Each number is 128 + 24 x the weight over its row's rms, rounded and kept within 0 to 255. Layers, rows and columns count from 0. Numbers have three digits each. The size before them is the row's rms in percent of the matrix's.

# layer 6 MLP down (transposed), 832x320, rms 0.0292, rows 793-831, columns 192-255
100:132110153144132143112121126115107156105116123132126158107147132084164094101154152126121163168102134108101125138130127114183119120125146099134121111110155174147162138130114118120103104151142151
102:129102117089136114114095136110104143152086149124120141089155108124112173160132167112103130093065144170153109115109106138158121124155113178117131124125138152168144092101121059091162113076106129
097:175083133108118160106140134106142113113120126155169105138121157118149138153120103162098098126180148129132097102147128138145137121154151104157112112126100115107081123118114115099104099090128108
100:103185106119124146131115125118130126165152092055121144114158149146132138134106130122147127185135119110122144152101125104083117132107168199155147141119145156146117123092134119167161139113145117
102:132114173165110160151112113138099128144127099109137125112091125089139169117128156136186116163108108105074113100138158138144151156111136127093110121141138103118164137101097140159156114157079129
100:114108141110105133157125087161122105131105124139155121101122143083112110098124154118130115125085148158133110136096163101130126160161135154129136127100092157111119122137187163121130158153103157
106:101135081120092130151106148162102120147109118106152138143111080125139139184092100145128128129181117104130153147120156118132139141128145117176112148145135135129123130162115102157114143118121143
095:196131149131131127133126110168102112131150168132087087110126122128125121137143101079044103202122131126097176113185151129130158124120144124156136109139129092138134127162129147109122147145182162
102:107117178151140151131100135132096111135167133104134115049109134160112131148140120130162095147055135127075121137122121125087131168112126117083170123115133127152111126157132100128133148094104148
098:164169111201140139150153118148141138143129171125120108139117147135105132134144142142141104104133131104110120124124176111115102120123148132170141118110137142173188101140129111114154141116118092
105:102132116134147102124120099123114094135115141144151119144122134124162171125141142141132108117105116143109121133156130141130160159156156094149131156177129140073159145143148152103103101145100108
104:148162098135141112158103083141095102129116129082175113134162094143127159131141082120110160132131110125132134153142101115138155138171180107125112171124122120136176139114140149130144093141165159
103:134140089116155176090099106118103149145102128101111130131136104148143146181111104163116121141107083137098106160124142122110126181144104137074104106096162145148150132141140143142139106109148129
095:154136141107114117127107162125127138165149183086121131143119132152157097160162109105143160124128135113177117096121116115102182134146139165122138169143086107142108146121118090106142102131138122
095:114123201148156126128104153113117099134121147083143134124140160080103150139145178085085115116141124156142117135148114165115097118122122162143121124133134131122120131152140117106139100162096138
107:124111167113120082151127120110110093113136161085105131134131109108156125183114131173129143118157120113156114142112104147126149067103133124126102120124140159130159096208170095075146112140154111
105:127108132143150110144113133145098125126130098166165117170109114110120122156136125094133150105146165090132150119153159144139091139137103163103116077155097119123149129085090130140189111104138087
099:150124106128117097150061156148109150141130115143145111122102105090148158119154151167128109127135111164120128142134140146125122112109093151138088106118173142131153136110133121135076144148129136
101:075106158098098106102124115116106187132157155141127134116122095122111094127058088122122139135127143084124163080132139143144159139131131171124147133146127117133148091174111110137113126151110143
101:106127137158150129088136149126153136128128109117115126175105113148102099106075129146121111101122159157128077116121136131126105112104097163096103105130139140142149122137101123100150150144115107
099:105117144085126128141075128139080108100162105128097202143131094135156132153125141130097114106121141090151135128087101155131157114081148137162151092144143143108074122145135118153163129160163120
095:121133131105099132121130159107103120148131128138140159167126134118133094145098115113126093139152108086136159144148164134102104130120121140144127104123087107103127139113108162138120111132130144
097:097129108132148120093118141069122141127113138144110094138140155129111107143109134101122121135101140128125086155096100089158099135100125148153105153121146090172143151130197135090095134129132131
104:120121123124089103120139121112124114148127108086109113139143126120142111154110122111177156132128145175139160125093162144096117128134136114122117154121096169198140144125084120110148120097088078
105:127122128135156136147127148088093128110151146107118138146158142118105144141096105122099125161073078105106170126131132149119104121068149062124163089105113108129141103153118123120098110115124140
104:139145144148138122096153164132113108127144087138118124147112117107064099060087088071143135111136140113130164106090132106140123139161198100113125123097151122132093141118164113121162130140173140
100:139096094148125147107110067140168119139156130089109141134176140101115124162140113129142097103099121092132115114108118111117139108154147149153110143135186158101123125145189131137168093144082090
094:099126120132147136160138120146111157081080160079140113099140133146115089103098137149183113160090188142154145138112116164156094112162086146116105106156135101136145094138143147104109167164087145
097:189151116147116135130133155139133119144077161106172128128116131120120129155117122104118116128141102135144139107091129130149124141174153149133146161110081067113144125105131121123137140113153145
101:118121132101145135091146134126099154143174153179099102162093132112149124151141090108126156089108124154168147172109091103139134143156129121136123120119124148112130107158122107108119114078119155
102:134128118091150144144106107142107140110140188106124132154104114151129159143185100164125141151117166131151098123125115140112126146115126147092068137138163105117110097136124103155123144133154115
101:117118082089166111157114064121125112151132121176104140130131102144134134159105106129123163136110122152150124162112160124158134110118152092157151161130165132133145114181158136105115115145143134
094:143140121163147137149137111139156152149124133146150126126138160123118112144093142169140146154113143152113103146137124135119108111147110154153080145152126162106150115108164112170093162144145104
098:144148199100121114157174134120126113104140128149162144098132128114096139170121114110104125076101149143108158123155109153141159083116091140148177153128153119142136147113110159131102134172096153
102:180118068149170135130097112146126096102153105123115117125129141103122136145162105167124131131156102135112133142151112080089133123110140150110163147155088092166131126154103119159139122134121134
101:154092104148141120133114182136153147102153138101109120123106126119102116121107147099093140073147159104128101119097135145140116105112097083119112097134161124150117146129128067132167174107139119
099:178133148125146132125160116095080113098116088146152121156118107152114104135120124155124146149137144132128150073135140121109128117155119095103131120137125133128133120145137105101166119100112137
092:120158120088145108108129153151118121117130111144109127107137116151098147154131134147154128158099142167098080169118165142141138175152091128123140093116098156107104131131141126092135125092127181
098:154137147121130121127123112129104164120116136110129113146127154114101096131141080116145142164110099119153113157127104141091095136111139164115122093149100119158151121085125142189118132137072142
# layer 6 MLP gate, 832x320, rms 0.0384, rows 794-831, columns 192-255
096:125161151088176095124135112134116105105153095069115116158121090129113119135104130139144105140154090159133105105126152119105127089123105135132137150095123171097103154126107153103092125110106130
097:165125105144090124122131122148156099119141165138128154141170109118127101133091133122175125143103071161126131090100197163140100089119126101116128160156152091108119153112084147136107155127142128
101:135101166120130101159129145141102139127113127088110144117125119156116111149113091111130137132118107094125167114137125102141105126106161128133149118144125120135145113120157133153109127112175128
097:103147145130144091110157124106115148099142119110139173104149142163122126126129089106083145103149138140111165131139117140132114167157142110110153153173141119145095115146090123131123090085139105
104:154128147124127149148120101097137142163103071147130108167148165139156140154147165073121146135060121122111179135100155131128098175124149120148158137131125104157107079154117102120116113112142138
101:141159140122123135064166075109175160134153104140130151127102139135127142166106128143077134121122156108086118119130163091135088115159127148129090140132108051131135128130110153163154121132132122
101:137144156148136149131147086165159136160128168141141126107138097123154108097108085150119092136137115098080157093128127088181134120135144146188146154152135107145135146157114120128129089120145141
101:087191112121092083108167136157084127139114098052127114091121122136107095103162126128096128104112164083099128094121114098091109156141142136152148131126104123122151156131109132140136136126145160
096:128127147111102134153077148134150104129135130120136155091120106123157161120161163131167108172102151136118147138116108158086148122127139157126148110163162117170122077104170132146133123148168133
113:118132125150122150133137119081133113149167118151103115113165136126166139147132142091136107112111141122085139141130171100125154163130128105146127142099127098131122171139104111082160109164138148
101:130140124075082084092103092119149137109118111105133133113117116129131135115107140100138150108131150119122114149079114094157124155159161108106099176113108150154141105129094120101148137134155153
103:126135147091113155124076135149120168076137122121097153101184131147174139151152171098128086120124158122123165145138140077148095133132167142116152106126120088154122163127128153108120097131151123
095:154161080134155121183139106108137127170083130080129155104113128131118148133145168157148102143133148140104157148112163130124138118128184135118149127122145087147152131118111155138139153113145112
097:126161156125135069127128119138162105204118136124115114170106169128129113108143162090157141086161115149152099131136149129145158097115106079152145132160156145127121131148146141152083169152133127
103:115126123090156110103096073160122150118165114126101102114085132169160112143126116063168132105114150158120076138158118136156147143163143140154143158118138142177153152128113104106130124127111146
105:135153057123108124109148088129115102103143091149160122156115132138146100117122143084147151130139106120107104131127159146135103091096146101149148152155119085154109127152167150148078104131099142
097:072115151139159117119133131128142096129120075156081175117167150161133106093115087111088138145130150095107149148117154117139154157170129133109092174143090103113116160108122152159121093142139101
098:137112120116140164114084160078120146145140113080094103125095142156153085133142162150150103198125122123112129110138110150141087161121112096103090100119160121134138106115142118094176121116115125
098:107138202114112173151073143100107100087110166085109148156130182135127139113111136103129122150101146157098137121089139135172151149114102146111151161159124106106147138136173146158148111081150108
098:113178171150107126111127117155090103144129156126148136126143156123147111077131167061111132111119134079092106131149102152133123163137145104143130149106097092111128157099140102101128137113078100
100:162148083115131123144150115129131077137117142146161150102142135135151125145086112169131094196115121076136091112167156139164129163144123149113105097093112107090107108161111127135118092108126116
104:119125148134153108116086137100084102155132140128115129125146134143135139139119135140112112157096154121160149143104141127159119127137147085160105121139137116119138176102179091093089113109129111
103:153158106164101075138138130109125125132105121113126141160136115114127143125155113124129119089125140120074138136121156113120100149156154122134104139107097129083119105144080131157176110141149090
103:101163109090157148088139160138140146077109114118120087144139134159123125109114123165164105129090162135116168162123156139134100089132148148136142112106134106136157142155123120113131117164107165
104:122128121091097170116140098114122122171122099102150118105149131139167183135122195111132075119155130121128135135155135102190125187118154119143134146136094117104110150114143091152097098124091126
099:126113097106106179113142108133147117136134172147143148104109115109090127172138132137080113112104122130153108148100139161158137118127140111143093148073121091147093114121128121137161137141109078
099:130115116080106147115144122114131123113120123109122061084082114158141108137079091113126146172086151080141120118111155140151114125127115171103131108143138144164102155122127150151102127145119158
091:095148175138120143103108139164134102156123118115147133159125125133162114122098102119123159127116139148138154142118101126149125120128146141129144180098141102108137146113135168161116090145147156
101:117151123104094127099085141128107097107140156099129167130112137168107168104154163126117126142126144118134141139160106103126117121124111127157113144117099132166082108148115128158091158152182102
105:156119087135137150139106137109131139115148172140150145108113145155132162114163130120095159126124165053117170109105100134107122095141130135121087116117137082148141139088156156141103139131140145
099:094108104098134188105107136092102147146104141085139145115165121142075153168137114111141134142149144145124142113137158082180132085131114085114162131125139123135124146182110171127137123154076130
093:123125130144150125138116092164128115141126155124187159134125156103093125143092142144190151165126118129112145123147125146138141116164134128097110141112137183100164108092095120140106132139104133
095:144122109137146164133118077146108099143108140138157104142158143119147135115137151122123105105151098101125142140113133140124083139176112091108117153118140130093091165142121120147106129120127105
099:147114103133195098096092155156163151086128158132178111130143096110118139123126106155114103133124161119152127113138117099140146146104138158154122136158093165135136132153109124155157112145179153
097:144117121097131119121121139138113125099082097063131149126111101078106105124121116129144110170135104134151141092092152137142105123146137109147122129119138164141120130133129082108173113129123094
099:122138175141103136132111154125152171156135126163134151117146095126161158155108129132114061096124155140158124169119095126119103119102137134161144124144148122092126122177146156113121152120142135
098:137154119126147103127148141159131150102137138123089176090127114146107137124123114164115154115148113098109136128122131117107084113151119132131130172113115136118082170071143098136074158131136192
092:161105080118168135112096119129172151163133152113158130119117143070094199123107114121093139127120143107096119098137133146185145117155106167144111171116102125128150104114117146112123119181145123
# layer 6 MLP up, 832x320, rms 0.0367, rows 794-831, columns 192-255
099:090122156106112111145131092176155117138121124145118201114121162125098156159092094116111097123132097131124145187154144135124102124074095111121117121141138168123121167131083119135129128192112156
096:108127154137130174127128124110105117113114093130140135138168143128117115101107122148154151089161183148113092113126090096088113112128175114109120145128087113155102135137155149118137133130122152
100:090138109146159120127165123088132137164092119123097100137162153134134149095150120108127136116096139142123094084165204141177093098103106139132167149073115126137129127112133127074105117182117144
101:093113164169119171148143120158091104176094110110082127131146116114134131091101105094153153161114145094135145129103107120140145161132101129112170113177158148099116156137131140085158140141110169
098:141157139171135104153107154117125168151113161110108141149121111142176118141156105144172112149096138158130122124128101109153150169187096143118155149169162108104114157145102102098119098130141122
104:086142135090111156166090134139102141150137136167104116169145097085113138106099137126177138078160119113143120103151156112161145100115099135171115171123119091080146129116121165160110133125125137
098:127109111124101125113146153159108133143143142123114117136114171116098151170170133096139174175142165161143113088153162121112073123087159150150097130081113117123098103147164111131126128138203127
103:091129166116099124122102144159108164140109096104124111137093112166125133158193149149137092115091106129151154140120143100093163131110128088114123114128125150137135102151153095158121137100154163
095:144098122118138093120146178125099125145111106102109101145141100141085094141111128117079115100164102123121145063168133108151156079096090115115131114119120125092166129095168150160151148109115121
104:155153147139175122128118117159121073137133126168165148111105143107102106171135112155178123114132114112131123134116138114137159129128133158161109118159093105102132175103123136159172093142144115
102:098170103112154168162132121131138085138143152151124143153104154094136113130108182119147109093145133130130106128113129168109135156143112120137106167153129089127100161137098120135083090112118090
100:100095121060190152159129121122079137143085147129128147106138088155100121127100129141076099120103137105127103101152121159113123148119122107077105130130123153133135167125137115071120142130123103
096:147123066160154145171131108128155161131072120146130152129117110090088131144071129115140130121113150112123120134150110118108140150131149107154093087147130095129094119151105147144158114128113112
101:140117135127127108117157137145135091140125082131129138141132115124155128138133116135126118155115113141119137148132109078124173093162143103142124117140118125101128115152120133122097102072114123
103:151110134124145069125084130125103132083141109131092118119085112132100096127090152136117113112103158141152179126099131158140130082129131132112165189146126158103093110150105097124133156157139127
101:145151108100132167103145151132137091142101118097109107156142137141115149139127135115111131115115134120128143112105101134125166119149080159111187081089128097106125151109144116127094162113139144
098:050144133145146100176101115135137146122108101155108162142144145129154110101126108112141107092135136122143141111117129157098124153143112088093134135141136142116168119126133143110147121121181111
099:106133082089152101148105155107121092099115142142105101099137100086158118113124151092123108133110155132154130139142143123138164160138122145097164112120088117156131110168187116131161138123131116
099:109097158086151158109101138122146165118127137139100083106152130142118141105120123125132134168152139165147123128156117155135176131124138128114123115107168139128142106161151103066125132134102134
096:128125133156154100133095108134109149143133098122111168125141130166168155175151115133090090121108141128143140114118120115108173128113125147163144112156141131111099134160101136163103088144179125
094:097093149106127153155090174107072117141117110137149161158132161104099082141131121104128115138127150145084131122152119120165083102093120103145120119144107161184159153125128088111135135129114115
093:102135115148116173182157123141106179118146096129175169115131091158139122130116077120142107118102119133108091102105146098140162123109125102140133145144136161142118125119139119164137121149118170
103:131132168116140130132126122149143108133121122108112104150132084126154130128136155109126120113114123140127132158093119096111138140126087124154118186096147117130136110165107165135151105100133130
101:145155129159148106114131137119135142127096122134131132105148119114094128100106140095107112162128124173128135127115116141123137177128165133181131142094121125113114173140153127130117096142090105
102:115159177130147139076145148109111116132108128126083168139181166159121076122085077134133158089114164154101184097105115126115132149142142165169168102069139149172080126101176141082121146131141154
103:126124163140149165131127161136174153154130165122119128123131177115153146120139099100107079137118134132128088109186101121140114117134113135109117107093099070137107101108128116168111129127116107
098:120128138119109125136112112180163137088127133144134130136141127095113125141132096145123142163180149087133148126089168121085153130108076127127114107169113145100142092141128072115174120123113129
098:143134169138143120153175071112152122157111175153103122140107137148176115137118111135097084113109111138113125118137132124132128140137146101153138153120141134140105133096108101079112132108127132
103:094107137099149160088099139127114149132114152143089134173097147117128165133122130168142146135128082149149152140096098122097112116122122106132163102129142152151112122130173098130117171143157090
106:127111143143141102142117152140118103124142109108161161097134161075130148096123087132144095101116185114105101135097115142142088127143107151115081150149131067163133107160141154125135100205163147
102:130132077092144095125162153099147130097133099139125127117082117131123102128098140102129163159134090179101125117086125119150086139102100123122146159168123125104127099122145120147101137174127138
095:100119095108151144088092135121115098087098125129106167117112109110121125134123105129147099121114158146088148118133129115146088180151144130122134127097124102121129108134077150082155142113111136
098:165117156106105102164144118155094106106134153121107130128128150104114117078129107077124150152132141116144154119124114125107147116126159114157123119130140120087159138139161168155161128094122112
104:115149110138119167126072110164120091119127150152134122145131110102173135159130107146155103124143123134133165131164158117077147128122120127127146104104123089131120153110103148128118141138143141
099:076117111110106076123143092116125116160108106174150121117118131163148131088136079155180106117115163109127118126085116136116116144158096148139124109133151130134122132108124117076156109115125108
101:117096117095124086145116156091127142127100136152089136074109108084135111110131116164089102142145129116176103117092125140104121104124143092165132120138144141119109128145123142148130150132125091
096:159103129123137126164098132114106124102095124184115169082149153127140116138116106146126155134098141121167137111115151173144112104134147130128137155139108110119102158112094119119143140090109103
096:107150093172154089090129102097164166162118151119141158161167096122122117143160103150099143101095094135140129108109102091153115140114133092108146097114135108104147151120152154138148102114092156